config.yaml
n_layer: 12
n_head: 6
n_kv_head: 6
activation: "gelu"
norm_eps: 1e-06
init_std_qkv: 0.0237
init_std_up: 0.0237
beta2: 0.98
warmup_steps: 244
doc_mask: true
Each number is 128 + 32 x the weight over its row's rms, rounded and kept within 0 to 255. Layers, rows and columns count from 0. Numbers have three digits each. The size before them is the row's rms in percent of the matrix's.

# up: layer 2 MLP up, 1536x384, rms 0.0252, rows 484-583, columns 0-63
# down: layer 2 MLP down (transposed), 1536x384, rms 0.0174, rows 484-583, columns 0-63
up484 100:140118138077136146149122150098103094135186141133085148183091135114163184089162156074101113155182130111110115099113165101154136082151149141104120149119122173126132168178136090087165098117125154
down484 091:129156133105104088162164083055134040072123129090159172165150139140147176138129152089094120149150181157136153126147153151197081117100121151088098127125130162161121142153161118182180135138141128
up485 083:106120154076133115135134135068110099102184152126112154182101132129144200143181178097110136138179141167116083086116171101152141066137116115102130148176136170154143177123172097102147076123144145
down485 079:088113155115138157124130104083096046085193164133103147169091143140130197147177201076096120100164160149128083105129181144177125076103144136092106144148158159110139174117188061121160114116158142
up486 087:111144154105143112140130139076107094076174154139085159200108126114147176140163174093101129146162148161120085093108161116157128087144137093062121156161147167141153161138178100113154102119148142
down486 082:086122138135139108141142099077123069071144184142112154197113133139121160143175185076111123152138152154151098117114192135152117125109142120061097168142158162141163126113196100114177102118136159
up487 090:140103126119195173109014092129153158125104118072119109119132147081135163171118112119164114155175144189122101139059123125133157134146196146081052144116216118118118138153107116144116154081123162
down487 118:124149148215148108142107155165092080130111087148129125194110063169124105113141136194101160156073093087118169124151162089144138099127055178151161083153135103155083126082121167160160147139170127
up488 084:118066197116132152101097119125116098109119105131164153190106128137085103195129129106175112130136118145136138160124115162181151132119145093158083094194132134077148132154155131119128137156117110
down488 058:147147047202112109159121158167119098180189025130141114147173087156107097134117115154158177143113106118123117143158193079145117082127108097122149103148120144138137132115148149109130139129218120
up489 086:119127125094140115122139128068113071119170167137085157177107126089152193123176182078099129154184118151123091089098165106157131069142125101087134166157129181139153157156161083114132098130137120
down489 085:092108124150129140124158086078126044069141158126150156217116124133116171124158156075092131145129146157150104094126183120182097105105118136056117173137137180158154122116191103112156095131104146
up490 085:113137131083143111156123129068107092087174159143094146174092132118160191134173178083120126144182133155129085088130168135161147074126131109071110153154147170146149153155174107096156094110146125
down490 072:103101124124141132120143097097126030066156173117146120198115110129122160140180171064123114166117136159162099092140201153150115120084131155026119151148164187161160118094182089150184115127166134
up491 115:130107143116153138172116101064089058099201131157090175196140110143154186096143144066102142137168135109122078086111156144146136083124125112113114152122160153151158177150135086119131108139158111
down491 096:147033109153080111124166122117137038122163149111157145167144100137121177166120178120108147131145141160124107127125096185214070101117054100153088114101155167109115082115077073152154153127165100
up492 110:115108142151107136077119164132110103083151187128125127114157160131098162172165143087160148164135152113141122128096148146190130116107159071131148127157157173169140135146212110079087155108174139
down492 098:115176120083109127135238099131117132104074172157114154096095199188132137137128123081127176115074125126124148131134130175207154174159169091097108167097125152152191105163146085125159067158088134
up493 081:120147132088136113133121117078123090095174150133105144179101119126146197159169169099129139129174144150124057094107166134164140085121122102080126151162148168124149166119174115097145097126139135
down493 083:100089143094121118127118105067103048061173171137104165190095105155128136131191210058116128106176143167140066079140194122152109074110065137110112146148146170128129166113192126116178117113146149
up494 085:119131138093130117134132139071120090096173153134097155187099130122141172156159179087118138142177149149121078077099156120173147085142116095094119153153137190149138169139173088106150078116149144
down494 079:083104135134116133121143105074095066081174185121108161188110156127133149160174183057106126140146169164146098094110174138174112073112111128062119148138149171140142156114211076132185111103159148
up495 091:119129131100155128119137123085127096095165162131088154171107139120170186161167165094091148136180135169117075082104173133159146080154134099067089146167173173146148170156167075107150099104145131
down495 082:074125132128128133132137099078114082068146178139125154194114141132129157159175167076106122142149159172142085094118187135176133090120155127061103168153139163136147122117197106087166096133131147
up496 086:135124133085091096112087101117134144117171094108147117121052195119136119123145131088195196131140163140138119067152107123118159102118131113137113134109153122149142175141195164106124126084156181
down496 101:125131101120126184173157134092131145107112141170069143091167088118149120118124150106104120131130142098154076124088126136140173183101161053157111132087167111141148078126119142140144127166040132
up497 109:135088155062165174099129158114092147134132089078060131176147119218156113196104208093097181087185138174122187075106099172114119125141092123104128166155129128084111146165193178167203155152163126
down497 121:128116157170166183183110123072137097140119154044132144179180086129034151070124117174182139098108068174083105130131118134141138133130104109126214074146131135135145139127035123132096147080100213
up498 091:102129120128153106140129146090109088098165160129100163165111140124160154152180166077112164153163141169126075079118187152158124094135128107075114141159155161126145134148148101086154091123152133
down498 086:064134125148124156146150109078097079051153175105140158208139117133112161146164202079092150143135163164149073067140164151172119106118114142049120134135145174159135102115197123113185099132134148
up499 089:159113147111152159168115141117070034096200184147079170164117131140156175175123134089075188178184156138122122093079149130211131098120152107138125193143120159089167153138180126143174104160132149
down499 109:102101143153160097138146135114096060071186131196097148154142123137111183188138151027088107172113135133175121120142135153136119117073157145169182121104131157131172099149129087105114102146130129
up500 096:112112127114159118130109121124092067115174174101135169181127179165129209141144155090115151143159176182164091073133161150157120088071122118070123146136125144136122138171182109133134129144148145
down500 083:060106121120133100155140130089159034082172149107166147187110134153101162093174227032161128134116162185150108067175151172170076118085113181121126150116160160125128133095159116144172115108166124
up501 101:108136103165064137147120082067088149066136177144108162187101151152146084131129135114146084173191201156124179121079146160183176125104156114103065119105172095089096115192163112165127162145160153
down501 124:144131094161120150106105151157066143114153187122150126170085148115145116181158046145136169114156152128135125114103138152074134116119113143111152097118122111088047130093140159112100165156131130
up502 107:154108130048148115135142094085110054097189126127123171189092131116130192129172184095127140124166154128123105090144174096152112049136104115123100130143150174138140185145154127106147091139163116
down502 060:089110166220201110149118113170143081135133123170192148150167076157151157108162067129122112186171122165165106110089194129200157094130145079112142103118156145129173145176091106133181093160117112
up503 088:109133156120140122141141124059117095092172154142107156180103126137145182156167167087110146143181147166117079086110150125173134073141140095092108149160154162141161169150172087098169087114151145
down503 081:067124147128134126137137108074119066067173155130119152191117148141121166155175172074105117152128164167155092098124164150184110101099146120050108150149148168145144129119195084123190107117149150
up504 088:133124126098164122134137115087116093078166146134091167180104132120172173144163165085116137135171148152104080075121165116152136078148134104067070149171184167148163163156163082089154097093156133
down504 083:087124130133137115117158105080128051073160172143113145208116137124121153135177181085116126147131158162137086083137199129156108088138142137032109150150147160166161152117197100091187109131143141
up505 122:104081124099109120167132168150068148107152127115157103124121164124113134141118137117130129139134139160101173122130184097200127123144151128132095107138136127144147128134193141156122095144165107
down505 147:150113152100129138137108079128118152091142151113150170169165135189148108122051119114124137118142085061127093193150121087134101139163160135105175092121105183061138159149186152098191140151129144
up506 091:111132134108153130123151105098106088085170127131097146184120121108173189154159178089098152152186155155128082067108161134154137070146133093078079152154178164145163163164157087105159105095164131
down506 084:098121127145150138123156097080100078073157160139137141211116125120140179135170190061097138141162160159155091119124167125184120122116141102054104155135142145154149124132196109104177086121152148
up507 097:113081162067120111132111133142073125160196118097120136172108171090200149042130162047154147204146132163109099109142118174106133095162126130086154104160090124122063170124151175129117142128099186
down507 104:088096083108141157169163074151162134166151182172120123125191127130120095191085170090114123185113117093091123104100135098122160103173098133078160117114075126148109110177160141108097113104145096
up508 091:114137124079172123161119104078079114086157128154099135170108130149183173159174173095094133151189161171137085080124175108171152085106123113092111141173167155140148150150160099106126112116150126
down508 083:096130118117135108124151088059119047049132139134110131190103120145115156139173170055100127155142166144135101110117195142167129112125125142087120130131153138166146129101201125112174126142159173
up509 084:125131150095130106135131132073120091097168163121107158184106137120147183159175178102120150139173121164118077077107164100162147080137122099088115156171145186151165166140176100099166077122144142
down509 079:078125134126120130139131097076098066072189183135126142184116149131131163149177188064113120147154171152149090090129195155167125082117124119065109150139150177135149149115210091128171113107175154
up510 088:129132161131142098125136117098093116101182139117118151171128125107162178126172192074091155141169140170123079103114164119155109083154126124071123119145160179150129155142158114084147103117152135
down510 086:090147152150142121134142111077104100083149136140122129184116130139137159117180204059110131123131177153152094119116170138146086105139151112042114139163133145162138121105216163115163092114115148
up511 103:159143091148144108114125133094068124121142140126053165148114123110149132150139169109114102098155162190121115072088168134127127087157148114125113158144163138164090174171146156111172135081209106
down511 115:122137107087121148144117135119094114099105114140162117100108110114101093128158161069071152127081108161206093098146207179142126131086174137110156188183142131116145073154176126097158117125226142
up512 099:140137120126157146189130121099104083122167137131097157176097096114129199137141165095092132127148130159116091098104165159115111097113118134084141127147125177168122164107128086095138115126129144
down512 097:081088130106150151199127090138157085083134145111164152164097136123096147137148202080140149135106119159173067095128187139140081119108159141062120138146131158147121139087149162147200109100114131
up513 100:135147145091142139171129124093082047101191125144081160177090123146119179155161155105137137175155156161118089081114188111170129068147146102091125120129148139151142157139151120104152088104155147
down513 062:107129112082106120192162135070140084120098129141142143188120126126145204133112138082147100130064167155176109103159132084182130095121081153120125168142139134106182124140158131104093141085132144
up514 086:169155158128169134150128149099095069149158117068082137198085073115157108156130157114171150184162117161146138134077133113116113071155111133154136138154118125148133116121111134118171116131127141
down514 076:171136143193188122223123167097110134123108159140130124106082082145133129119159119160144129087150187080136055138095140146166100129140109166158160105137184158204114126150149097109070063107178178
up515 116:121119148093163175152108112090085137089141126128130106161138144194157156201109131127147169130161144174158127079143172168211171134097171141167031158175142168088105121152199117190196149145125127
down515 119:144141147111108120137179173170139156146077104124177072137118150108060143138147131140119126145114206097170030069123164102122116134108159092100119080135135113144149138084134097044073134158123152
up516 115:117140133138151109074114159113131094087136138069107101107114175093108133123194106075151145104127203102148160118076103167145111127161181076119081180148188143172161132095134130145178100089135157
down516 096:118116126135123114133149100104108144110055152141135152126109188125111110134115099047105174102087142143144149122158134171111138142128136145123121128121149126153144098141114145116146118111046144
up517 104:128116094107108168117142074087112093082164161126126135163073174119125157182151143115155154129165165121156135120130179128173135110096164105061108085156175139124143140175213113110118120133163164
down517 118:106048138095160133158149112071224022095148113087115152158110155119133131163153185101140143150138173154175158136133140133134072123093131165085093089111130111138129090100139144112157117116157145
up518 119:103080110084089150083119111091098134124188136133154137116159152149127145164116231100067154096099199134123157116156119173174100103144171086074112103146151158090146126083218087127138106101136134
down518 138:085111085179089139090087176146145178157129105117109088082094129117181109164115079187130134177100107039103092176092108140121121146134113147190088095139123128151119124176121106048151160123129164
up519 087:106149151100124101140135116063117103097174140139087143190098132129161182154166163085126153137188145169121074081122144119143124075139127110081102144157167162134154161139167097085157089096150147
down519 081:062112141135129130144147092068123082064170166151130151191107134135139169150178194073099115148134164154154085105107184142173116109116148121058117143155146164140156138117208066104160096118127156
up520 112:153102124105144123156113113088104060086142172137103141153092120114157171140186160096113134127164137155124072071120203133169153076133119080093082143140153191167131169150127067090128110072175156
down520 097:109108134139153130139165099087111096073138170136103168185084148123110156141184158102072122115115172147142092101099165148135131125109111089055065129154172167133144126108187124087172129079180113
up521 107:132122148111125104158099096061101125110115211117078136154058148124139168091153128109181087155127116118143087141096128123123179130122155162109062100157199164099105134131119093110167096066163172
down521 114:108194128126130119147080125135147127192135143103134108162150100103084122178066170169178131148146165162145107115093172140145194119142110135128120120140051165152122110120094174115065149130071125
up522 104:114094115110075081090110084136152119098135091043104110153040130097095117185155134075103108101129129238172145106111160127102074127118154137103098132108179122189077118102110127103122091090148170
down522 124:146098092151136153089086154130143136141111083071117112102063110162117092117106147155122150099055074162122167204151166098119101085079080122144145165145117082146126140096149161095096105109100118
up523 092:109137126093156113133142103079117100091164147139088158180105136131166170141167167095096146149182146165115074085107164115152132075154131102076094157166181183144153149143164095106157089098158141
down523 082:075120130122144130129150101084111063064161151143127151201115136120141159155175186060096131156139155174135107081115186129161108096114154127067110149145150159163149142123192101110190101117145150
up524 089:112126133093154117172135110088101077101181127133104150181119135133165179130160161078119154159181149157138086089121164139173142087110149104073126143172133171143122164141159108113152104118152158
down524 073:085132129138099108138149088080142063053171124135138130165115153109112178130182166045123117166105136160179099093157167123183130095095123137041112128117147146141144158107188080103157123105152163
up525 118:120100140147114161130117087069060159130174118134150093126091117148118158125123188070166144102124147122139169138122166116158159118114147123114125107169149174121150124123180099105127133144142153
down525 135:139143099126138120144151148110156140130139180117121167137083151059122135140133133125072136163133113151083154163145128114126117150162172116110167094133107115100111121171151098083085188130168069
up526 112:103110126082120117112091099117102089091120131100130164152073141116109164152125152108121145072129144134100146141102143157139144115137157127071132117127192168157125150083135148116169114076168148
down526 107:100081118188129131080141119100102132139177185118137151101137145070066124134095109106155104163127132157165113088111172184142110137125144110159099109180096159165104104107109154148122105129122134
up527 112:149123128119112120096098143112110062096147131109101075067163163137176164168095138101114175120104156120111145136116109120134135144168186041081139145126155098171158140107142099163187084119155097
down527 106:127135083124109152125119102107120097192169175060160193140171130059149135093093161098070119115100100105135113182137109068128117144161131119163142120114156134135141091148117158127173116107110096
up528 089:115149122083167118139136134076128090086168171154116125181108143111152185167166160102111168133175131177144092088108186144168155090126158092080101149158134184129148143139162082098157090127137130
down528 087:096104148134134119145141111086121046077162171147114150204139130129129140187160195070116139113132139159167093091117197121181095085112128103044112160141154183177138144092165107109212109122148140
up529 082:115127151087129109129131127072115095095175152112113152184106134116143193134170177094120142145180130163114072081117170106154146082133130099082122152175138177149151165122172109107153079116142147
down529 079:080102155112127137118126096094115054072188161137118145174107152136145166149165189059097120136151165152130077098139183125177121082119107138053110149135158168142129167106195086128180111105179153
up530 102:120079104151133118177131118107111136130140122149117125116067179113145162141163126118154149169160162172122109124096192107103127118179136111112169109128178090114096103166080067033114144074125132
down530 093:155177193080114101134175153182122099065138136138122152134146101091098096114126112124134125126149151107113168148086112122118097142079133081101122095173097141132133144138130117115102122104201144
up531 088:108146140100139120140133129062126106091163139129097165174102137125157183155173178083107153161178147165119090091099142136150132072129120091084109147159152170142140166148168087109155091111149141
down531 081:094120126116142122131173098066125065079179156132114152186115154121116152165163178056098138143145169186145100104104167160166108095101140122051109140134160156130146147131188092124173105110161146
up532 109:122133141087177191177100158111115127102122124114110165113093148114114163147174136094076101185162150185106092097133130114107119116140165151107140154090176116132097113113127101075147088066163199
down532 114:126154125094173141110145141152169058173141146084121108165108093100125142103083116123142107113152094041134174129187138135127130155145054100119149131130094101120068136115148145118154192126144144
up533 092:162108090132131186143054116108128098144158129120136080119070107109107136078131120134161095195125121150134154151070146109096162127136160063136132137117109152160136131146099094111161142139090178
down533 091:167165151113158092119122105158170175111134147064116105134176102125130120194152181184148138122091095165118134081126108122063164107148106172169118146069088103121140125105084162123112130062175114
up534 113:149142105034115141110132141122088047085154096088105140151106112192139155124111176124090145127145181146115162115141139155156150115146099068061131129158118118105161158102144149178117081125125136
down534 118:087190126142134159158184188053105110154136110116099160116082114126146113156115131106152183160076060135159098084086094097144192124144131132109167149222144152148137142057153140109145130135137126
up535 107:154121168169195113123111142139097073054152149044150096120148125199071148164152153127159204151190191213163151104092140169160123072159128123151149104185104132099123097163184123142160159143131119
down535 107:145090170162088104144111083176101140124117143149186107124098187126180067152158162157111156131147141127098177121151150158124112169130171099106136165100121162189141129157128139192075125073135088
up536 102:136165158103154125061120149106097126051152147090149094161102163124113118169170121070186155093138178083143168078125113155167125128158150086178078193109195117164178138124143120125177109119159181
down536 092:126118119138120122125177097113114131108066161139138145117120193128122103114115116039139172119086144158142150124160137172115135138126128129127140121124133128146143099141103146126138122122041135
up537 105:143152156126173153165105094111100138142126139108100098098169127064102151082136115120165085213132136135128114147089093135178149134139127094113068142173164122131159144195186117144163082115173144
down537 099:116084124131132174138128125127108128098114130174152169107124083066083110106111129107099153107168095139133085145086095160089190175196099183094139085128132098117198128172149122114116125195151142
up538 095:109134182095141139127018169160085076126140125082082105103061163109138134136106129119106211133131110131128172128119189162149151126190139198158154204148100143102101122124100146108154115166092181
down538 085:130153155184111191106111155128134141140123077116161118200178086086093080112121152192176088148164114133139132104100123086147119124096057024142135105052121154173112131146146174143151089117199114
up539 107:149145139152125156152101114087142039104162118125089102110121159135107169148110116134143120140134161123141132092150186133208129140141128122154100142085148089099134127177180090160184076157152136
down539 128:112135166148146161085100078054150118107103162155119194057124113186055119130134103168140108149110127135118048153131095115073175134136180138112142148149101112104056157162142083144079140161189118
up540 098:094146146067091121124086152117146137102167121135132101126092177087113147087144162115137163148148136184143134131150117164142161087150131167071156148121097184118099130127158148114106092113099163
down540 111:105113135157166145141107129182182151137133157121157100146187175093088117157092151119183127154138107116122176102101148073116149094129189165095151070130094154117119087104079117149109125174155088
up541 089:129146142108136100138139134063114100094161141122110152177094144135144180156165168088124132145176139155122070080116160108169142088145129088086112158150165173148164166147162093087151081119145140
down541 080:064123141133151120141136099056126082077166156149133146181101137137125153156179167093122107144122158153163099086124172152171111097095146117043119148152148168151144130107193089116166109116128142
up542 089:104132126098149121118149116087121094092175173149087150175106139126151180157178161097119128138184137153108079080111170105140138091151125103071089139176175175153163159148169075110160100091155118
down542 081:097103135132132136136153112061088068071151174138131143191118136126134163156178175084120120141139162150120102071116174114162104109126154127060097150138153171152151136102195094120168097118153148
up543 089:117139146108142120152127123082118094100178157125089159189098147129155196151162165096118134150178138170133080078115161132162142084152128091069118158148143172141140175147161094086165094112146147
down543 080:074123144124145122142134101070121059083166163136121150191116147130126168153174190072110112141138160157159077084116174133172109098100136125041109151144147167151143129127187087105164093119157142
up544 089:137081098103133162168127118110111084103172154141063173154096123117149194147131128115062145180178148133092109126103158120163148092133154094094090121168122176146132168161181068115144104154111111
down544 101:106112163073114094129145130068106087073144078121121111151157106153100158123182178044094123119140161134123097062107136179175135088104078165097046108089141176112115184143156140117108088125151154
up545 122:129106147096119069111098090134130088081116166169092113129138134118097184091194116130120101163172149197113087135093158148113158119136083130070139099168204138163146153108111121095159083114140148
down545 139:110131131109134153139088094144099119190107115082118135089112159140113155123174185142156197119095111118119091180136152149080137103150099098121157128123117176144129147108126130119116170135082152
up546 126:152081106060111116086119110085084089145159148186070107122162136153181148178107159120092185113099138113146135078127153150192131121126090126114089142144133136068182137062147090156139118130147100
down546 126:144115093183115049152208154161091103067123162138135114159089087066131098169097081100129096110138077111149119144119110125096084154109137095130146100175173111170140108089055117095099126091169132
up547 112:143142119105145160158124105087102068081198142132121161181102119147143179142151199079141111159185163144134100090131176121192132054125110105111120128140148161120142160146172090115141113121158141
down547 059:104121111180124169127130096170125096075130078111168122142122117096097092161145069161160111127130148202162102146086075091170067127105119170195128095150095124110166048076107086157113146148233151
up548 082:129061170148190169131114129134079130121159123156087123193070090179213126159155157102167125171149112092087138135113118135126143098174125088152140089153111161176106168167100113158134139099109143
down548 073:144139153119169136188104170134173147165131193169088135191159060119119144098078110162089119191154131063130139140082121129106134085115124143138124171156124155107097126146149175128079144113158206
up549 112:175093135122110143109120164123143103071151163145139160110144182153108131163107202133084151140152158128105183096127108142151100099201141134113154139088137131097195139088200190147144103150127108
down549 113:155163110148136138132059108100104112140144134081131087129150183092141193102157136153134148080130076180130139180127161128116124085129134131143104112072148174120137135111133098124119147130105144
up550 094:104066156136082159106117146126111095097139134093114164154125131199143118185121152096117159177198168094166194115101121193179120135120158109155122168092111115115074132172190172139138140176121107
down550 083:130140140089089097180154136148177126147132184156122109128185195135131170214135104173115179183113155172114140143112199197143131080144118123114134152140126115130151136161095105120069125120222160
up551 091:139118132089151116103155124097112105083156122137086171183115144131158179141168166095097146157173136169117075084125168110158130088147122118077086149157181181147163157152163078111135096108167121
down551 084:077116134150126119141171127077120082065152158131134131192123133130110141146154186080100133144141154148145093084123172118154111100110134122024095144147152164175155114108183109115164096127152150
up552 118:113106179091153147110109112110109119133161103102146148161116137119147167129185188101076151097149133113153140096109165102132149118124139177108112168117116200111099137130167153124115148142130173
down552 137:072133204117143114118112142148196168129121179136147089117129088108137148144214138159112138133098079193115089107102068082071128146101139133135166135164144134153110121116114127170126181167149125
up553 091:122103118100161131127147100106112086105162162148109166167136134114145191148162193094099132130185165154127101071088173134147143081135134094047088135162147175165149152159173085108165109118155138
down553 080:132128123122125155130171095052099072067149168122110126198132141133152182137160203026115123137147140137122118105129160131152099102105155159070092161108170178116117138124166104120177081110167125
up554 093:123137107092135135176144111090087087102188131108101170165102119151149157134145179084110119180189133136117116059091158106147139078161150077098109134144152178147108162180155109092145140120150123
down554 094:104119137110132143143133073074097100114164123097175168195123169148122159134146171028080096115148124141166132098123121135139064152086122151040056141132115143149155102122226142128148113103168131
up555 113:113108080124124145109162163142116145104199154150128154158083118149176160148143190081133088138168120125153124071134168125169173097118089087110150124176146166098139131186139119096154159124155103
down555 136:171124128127152119120154165110086123159141123169097063135086084077160157100121120127126133112169167118161119135134091122123160104104106124149135164124120185139119139084157136092105094129156191
up556 084:090126119087120161147124114107149093105152147123125161125115155098112170146166168109128149159192124158152069101148156114130136084090153141075129156135143191129180144120211153135110080104163164
down556 096:081154177098143102154110130094100076104132147106141122202127116139117134129219217068126160136122144115176078106118198169144121125092174144064107100156169154127096133117155134139170106125159101
up557 117:138120135101143136138132094090103084062176137135104152175090126126129182124167178088114104144169139167128086085110166134186141065121107095083111121132165183143145161144169086083147115109165143
down557 070:145136095094066122153215079071159122081145127213149163144099156116087135054173139113095047146096162181117118148130133083130080197139079140145135163098159139120146088067160118097182166129122095
up558 111:148158145165086187201119113045095143113142075078079142142125141171135132164155179104124200122154114144148150145090132122146139129116118118151144140116118154085110132114200112127169103156138111
down558 093:123142136110150110092116105088135136150112062022119121131091108172105067124128133128162169177145109144149164226189074130163159109172191136166085124122194129100122056101097159131111083103182163
up559 101:129107108140124131146127126087068112113176107146071202175116132118178165082137190063068096126160143195079097085122173125145119088158126097071121140145119182138099156154161115100124121108128123
down559 096:078146122134144112170169114083116069089140112154167054163155119173112160116192146104111080121114154136131121078155170159164084114111168147104076149170149169119146118128131100157168149102167131
up560 083:099146128103141122152132116079115097105174127154113150175112126110156164136154180081099143140147122155121078079111164125171148085131110108064116153159141166133157163134170094108146085102146137
down560 078:071135122146137133126154088079126064058161175148124142171100142141120155142180173048116121148103134145147081084128193134170120098105147123034099132131152170142163117114204098127201107118191149
up561 090:138125138096128128132108102104110117086220117134127131183050126158132186125146171079148159169174155151107111082114139125155112054128110123133128154152143169121156193145143118085166119118131133
down561 085:139105107143117150166153072110166035080179147159103187182101187127128154111168160084155172140136176111191127150142107142170074100092096119154144122137138170116160168122158090148188144090149155
up562 094:135124170045148106123127111119094077136183107120120143160134127108156171138127145092108164183135099177116095089125198114171127063120137137098104209159126201153135155150170138148132080148145135
down562 092:086119124108113137161141097080109076083148092156131162175166157148143171150182180050084122115123140133120120133144135081160151118092126091115109149138115172100153147117167091112190131137131163
up563 097:135124114100145128101144088076102082081165147184105132174119132137145197156212183103133105133178187176107092066091164134162144084105126107077121137148153167103122155142180108087155110124176121
down563 075:099155125108168140136136101074146092065103097087142116163189127136085132119176226084152105144134172147173133075102192126186081094082173146075077135127157174134139120083195085155205111130162156
up564 096:158132127088118170151128139082070112126160091125085163184107113117176139158154191093141108139179130154101137055121161110146133084176140105123102162133131152150118174119199154109162097130169136
down564 109:107157092105132098160148095111108046114109112160171155188153145131100122114138175077094154119081138155161105134132184130154098140137166107121143144121139103132151100095190118128187115108184099
up565 088:174113179159140163145000150098081112120121144087081135146107148140143145101112127119147156173109140157124126157119138169152175118195145082146129215165133156163103142167111165110126119149106165
down565 107:099213126075128107120159139175205159133160118126173114131161119137127124117176128162143122095120159126121173104142110065144094148087156164149126088086188096140192132082188108164128161118139052
up566 115:138131117072163191159119119118088089116162107121147081171088123127122138185163152126136171105100161137162163116132160111149135103094128145107160201145120194153155123113165089151156144187122136
down566 091:121196147129143109130070118089156100153134156162067113205114121105073075106172155155139172121165144171142084109130124154175112098137159042118143144114108070185128128141148131162171064103192130
up567 109:153101134088062150116084105107045117133184114125142128117112126139162166135133186067145171188132131135066093120122177072191149077165154145120097104174148155131135159192176104091100079097155120
down567 113:166147147165134161128118151118153157134070121060110125158099162182138130087096091209173114157109161127093110195087115094152066118166101113108108115100154140133128134118117080163126165132101112
up568 090:097129131128128141189126084084100100109188125151140172176103147138155154092148166051139131155176156141134121093090120155170139097114124139097145117133147145126128165138176113081135090119157172
down568 090:108136143115126105153121115103100049093145156134127087197114139137117148166179198089176162194195128096151117078128125196196118112132168110114102140096126178103087183097157097124144123113176153
up569 109:151122130094129132123132116079106092109182136186086168202097094151141165191185186077094098131181120128086112039101197101182163065149110089124111150136141168120124183151139114089132112120168120
down569 080:113117123103095132113171101117108136072136138112164135126151193111090165152118169036105131106103140139154145143163171062146069124083136094097144114135103103127134111134189117144167196087191111
up570 084:115126141091140110138130123073115103099178140134107155188101139132161182149171163082113147129178140167129095080123153124161147079128128112090119132173150174146154163131166092115163087115142141
down570 082:081134153109131132134130094078125052075193168137133142182114141140138158156178178067105122127139168158145098094133167130171105096105130143046122156137146180144148144099200076129176114106152147
up571 101:108076152088134149112097135185138089129197169147151111125078171069124154111133151088162138148128118135161153118137203136129163086153150144124166165102132158131127117132111092044089151153113164
down571 084:092158149165178095127103081117165091128159073130200151132159112126093087115107157159119175098078138078168092111121135114067138158128105107099129108116113115104176164055137121092112171121163170
up572 107:104113159074144122090071045096127096064107119123164118144100157084128140159145133132155123194148138198125088091106126139150161108135119143034079165121225201126131150135163143116142100064153150
down572 115:098145132121137148112149129155119155147004105121154155115090194152130169131148157116130144103147153129098179089154083063111139123062131153171076159111196181173164138115146102119114104109146122
up573 094:118133129106166125147132093086093101100184142132118132189096140142152174119151177085116172156171157182125092075127161136141131084121116102071133136146144174132107165163145120111124124124148150
down573 080:096113156099116140166149111098137052058164156111140136159127196126127144144183181068110152130133185136152106098149150146157101103090108118059081160100134177141149125087205096115162114098165155
up574 088:144136123099171127178134135083104081103179119155089154156119124122152196129143172085118094159164130166121079081098173097158122072136145120074114169133149190136131175132147114104126098100146122
down574 090:079122123105154143131187100091095049061131169132160153222144129129120143144164184075119097128086146155165090099154183104150114139108136118070115157163124178117158118132180103094158120124139139
up575 095:084053146047067133121147078093158149133128139157138193163107138164158148176124209075126155088138155074145135088152112124122126135103091150099103147118134104156113132156099130134113135090192151
down575 084:120147088162126137090139095180073186142113138081119090109148165138185116129059101184137120140096133160139108146112145143141142104171140175140116182119151159094118126089156110143124118112179123
up576 100:176159174069196099092159162131154096125146129131104123143172100140129102110138210104141126092109162105101100086167160081115116072144103126107007136152168151141154174124136152126155143126240149
down576 117:125101088142065136107134121145129119155140123129163049169136197111133142165152073125131141167172118102168135146081111149141186148079145165154162158114146182106107098134112114115124145141034151
up577 089:138118117112161130143140121046097115092163116132086164170110131164167174154154176092102144150181140157127088074115156106133150077126111109103109155168153176136149166125160113100128108099161126
down577 091:127098114101132106101168081100113058072141126131153121212115165103128150128176181038132115158149176138147097092129195117170115103102149142098096183136143143160148122135201085105166112126178151
up578 080:116147138091150138121122123089097093111185143133094150168099128102158191147154172085124154145150117167107086073133184118169151073150132116071123164163134169137147176119156097098151070114154155
down578 083:087139134105100128123131107111090050098202189137120155171113157125133165131175198042115121131128142162141096119137184156177128087126160140055120171155152170118134150113180112116188091116175142
up579 112:121148105175124133113126145094088080107174108108148098132138157104116119110109138082125115142125164165153185093082133138121119106164161118066139131094180158168142106129119083113164112089143171
down579 115:153134095145191125149133147146174113115152086129157174165156172188098117148151130108193128137141031159173111148077119120094101118160109120082177122182145095115114090136103092136150136104092160
up580 075:112129175139085105187116130100140128133152119081182141176102146202099134115127152096176131100115127117169123100154102119133085146108150161090148150124102120093110137117144087080136126127107182
down580 062:127058124133070114134105210187149163121153064158075142096142115128181095162129058111063189099098172140114107129144154076128100094156099095129124130148120122115116086177112170145057112144140089
up581 089:131133148105143109146146137080109092085167149130104158188114132129158176163165166093106152144171139169134074084121159120169141087135139106087110160162145168140147160147163101098155082116148132
down581 082:062115132130141112129151097079118077074169162132129153173111162127140151160183183074108122139123164160161089086114185154169116114118133110053099152146144170140145129107186086107168093107130150
up582 115:118072163155159145148094141130096113139157173156165130105146152114131147151126171092187124129132098160166106103089150100153170140141113146138162154139111218136106097144099142080161128138126128
down582 134:149116159131139150071130178166047044124138170112084122136205121143161161149107197214132143140111149115129164173144132119124159166162082041111117093134128102140172160131104073183104131084213167
up583 112:131089129117083111106100106106148139107124091131109193133105156148099145145149146124122139137160137201110152095132110149097099118175133124121199108119167144093102121159100148127159078041139184
down583 115:123118134133112155155129147148133109130133096119185124153148140130130154184118133153181169188114111193086083101191102099134113086112079141128139133173101184113121119113107084117045137145150140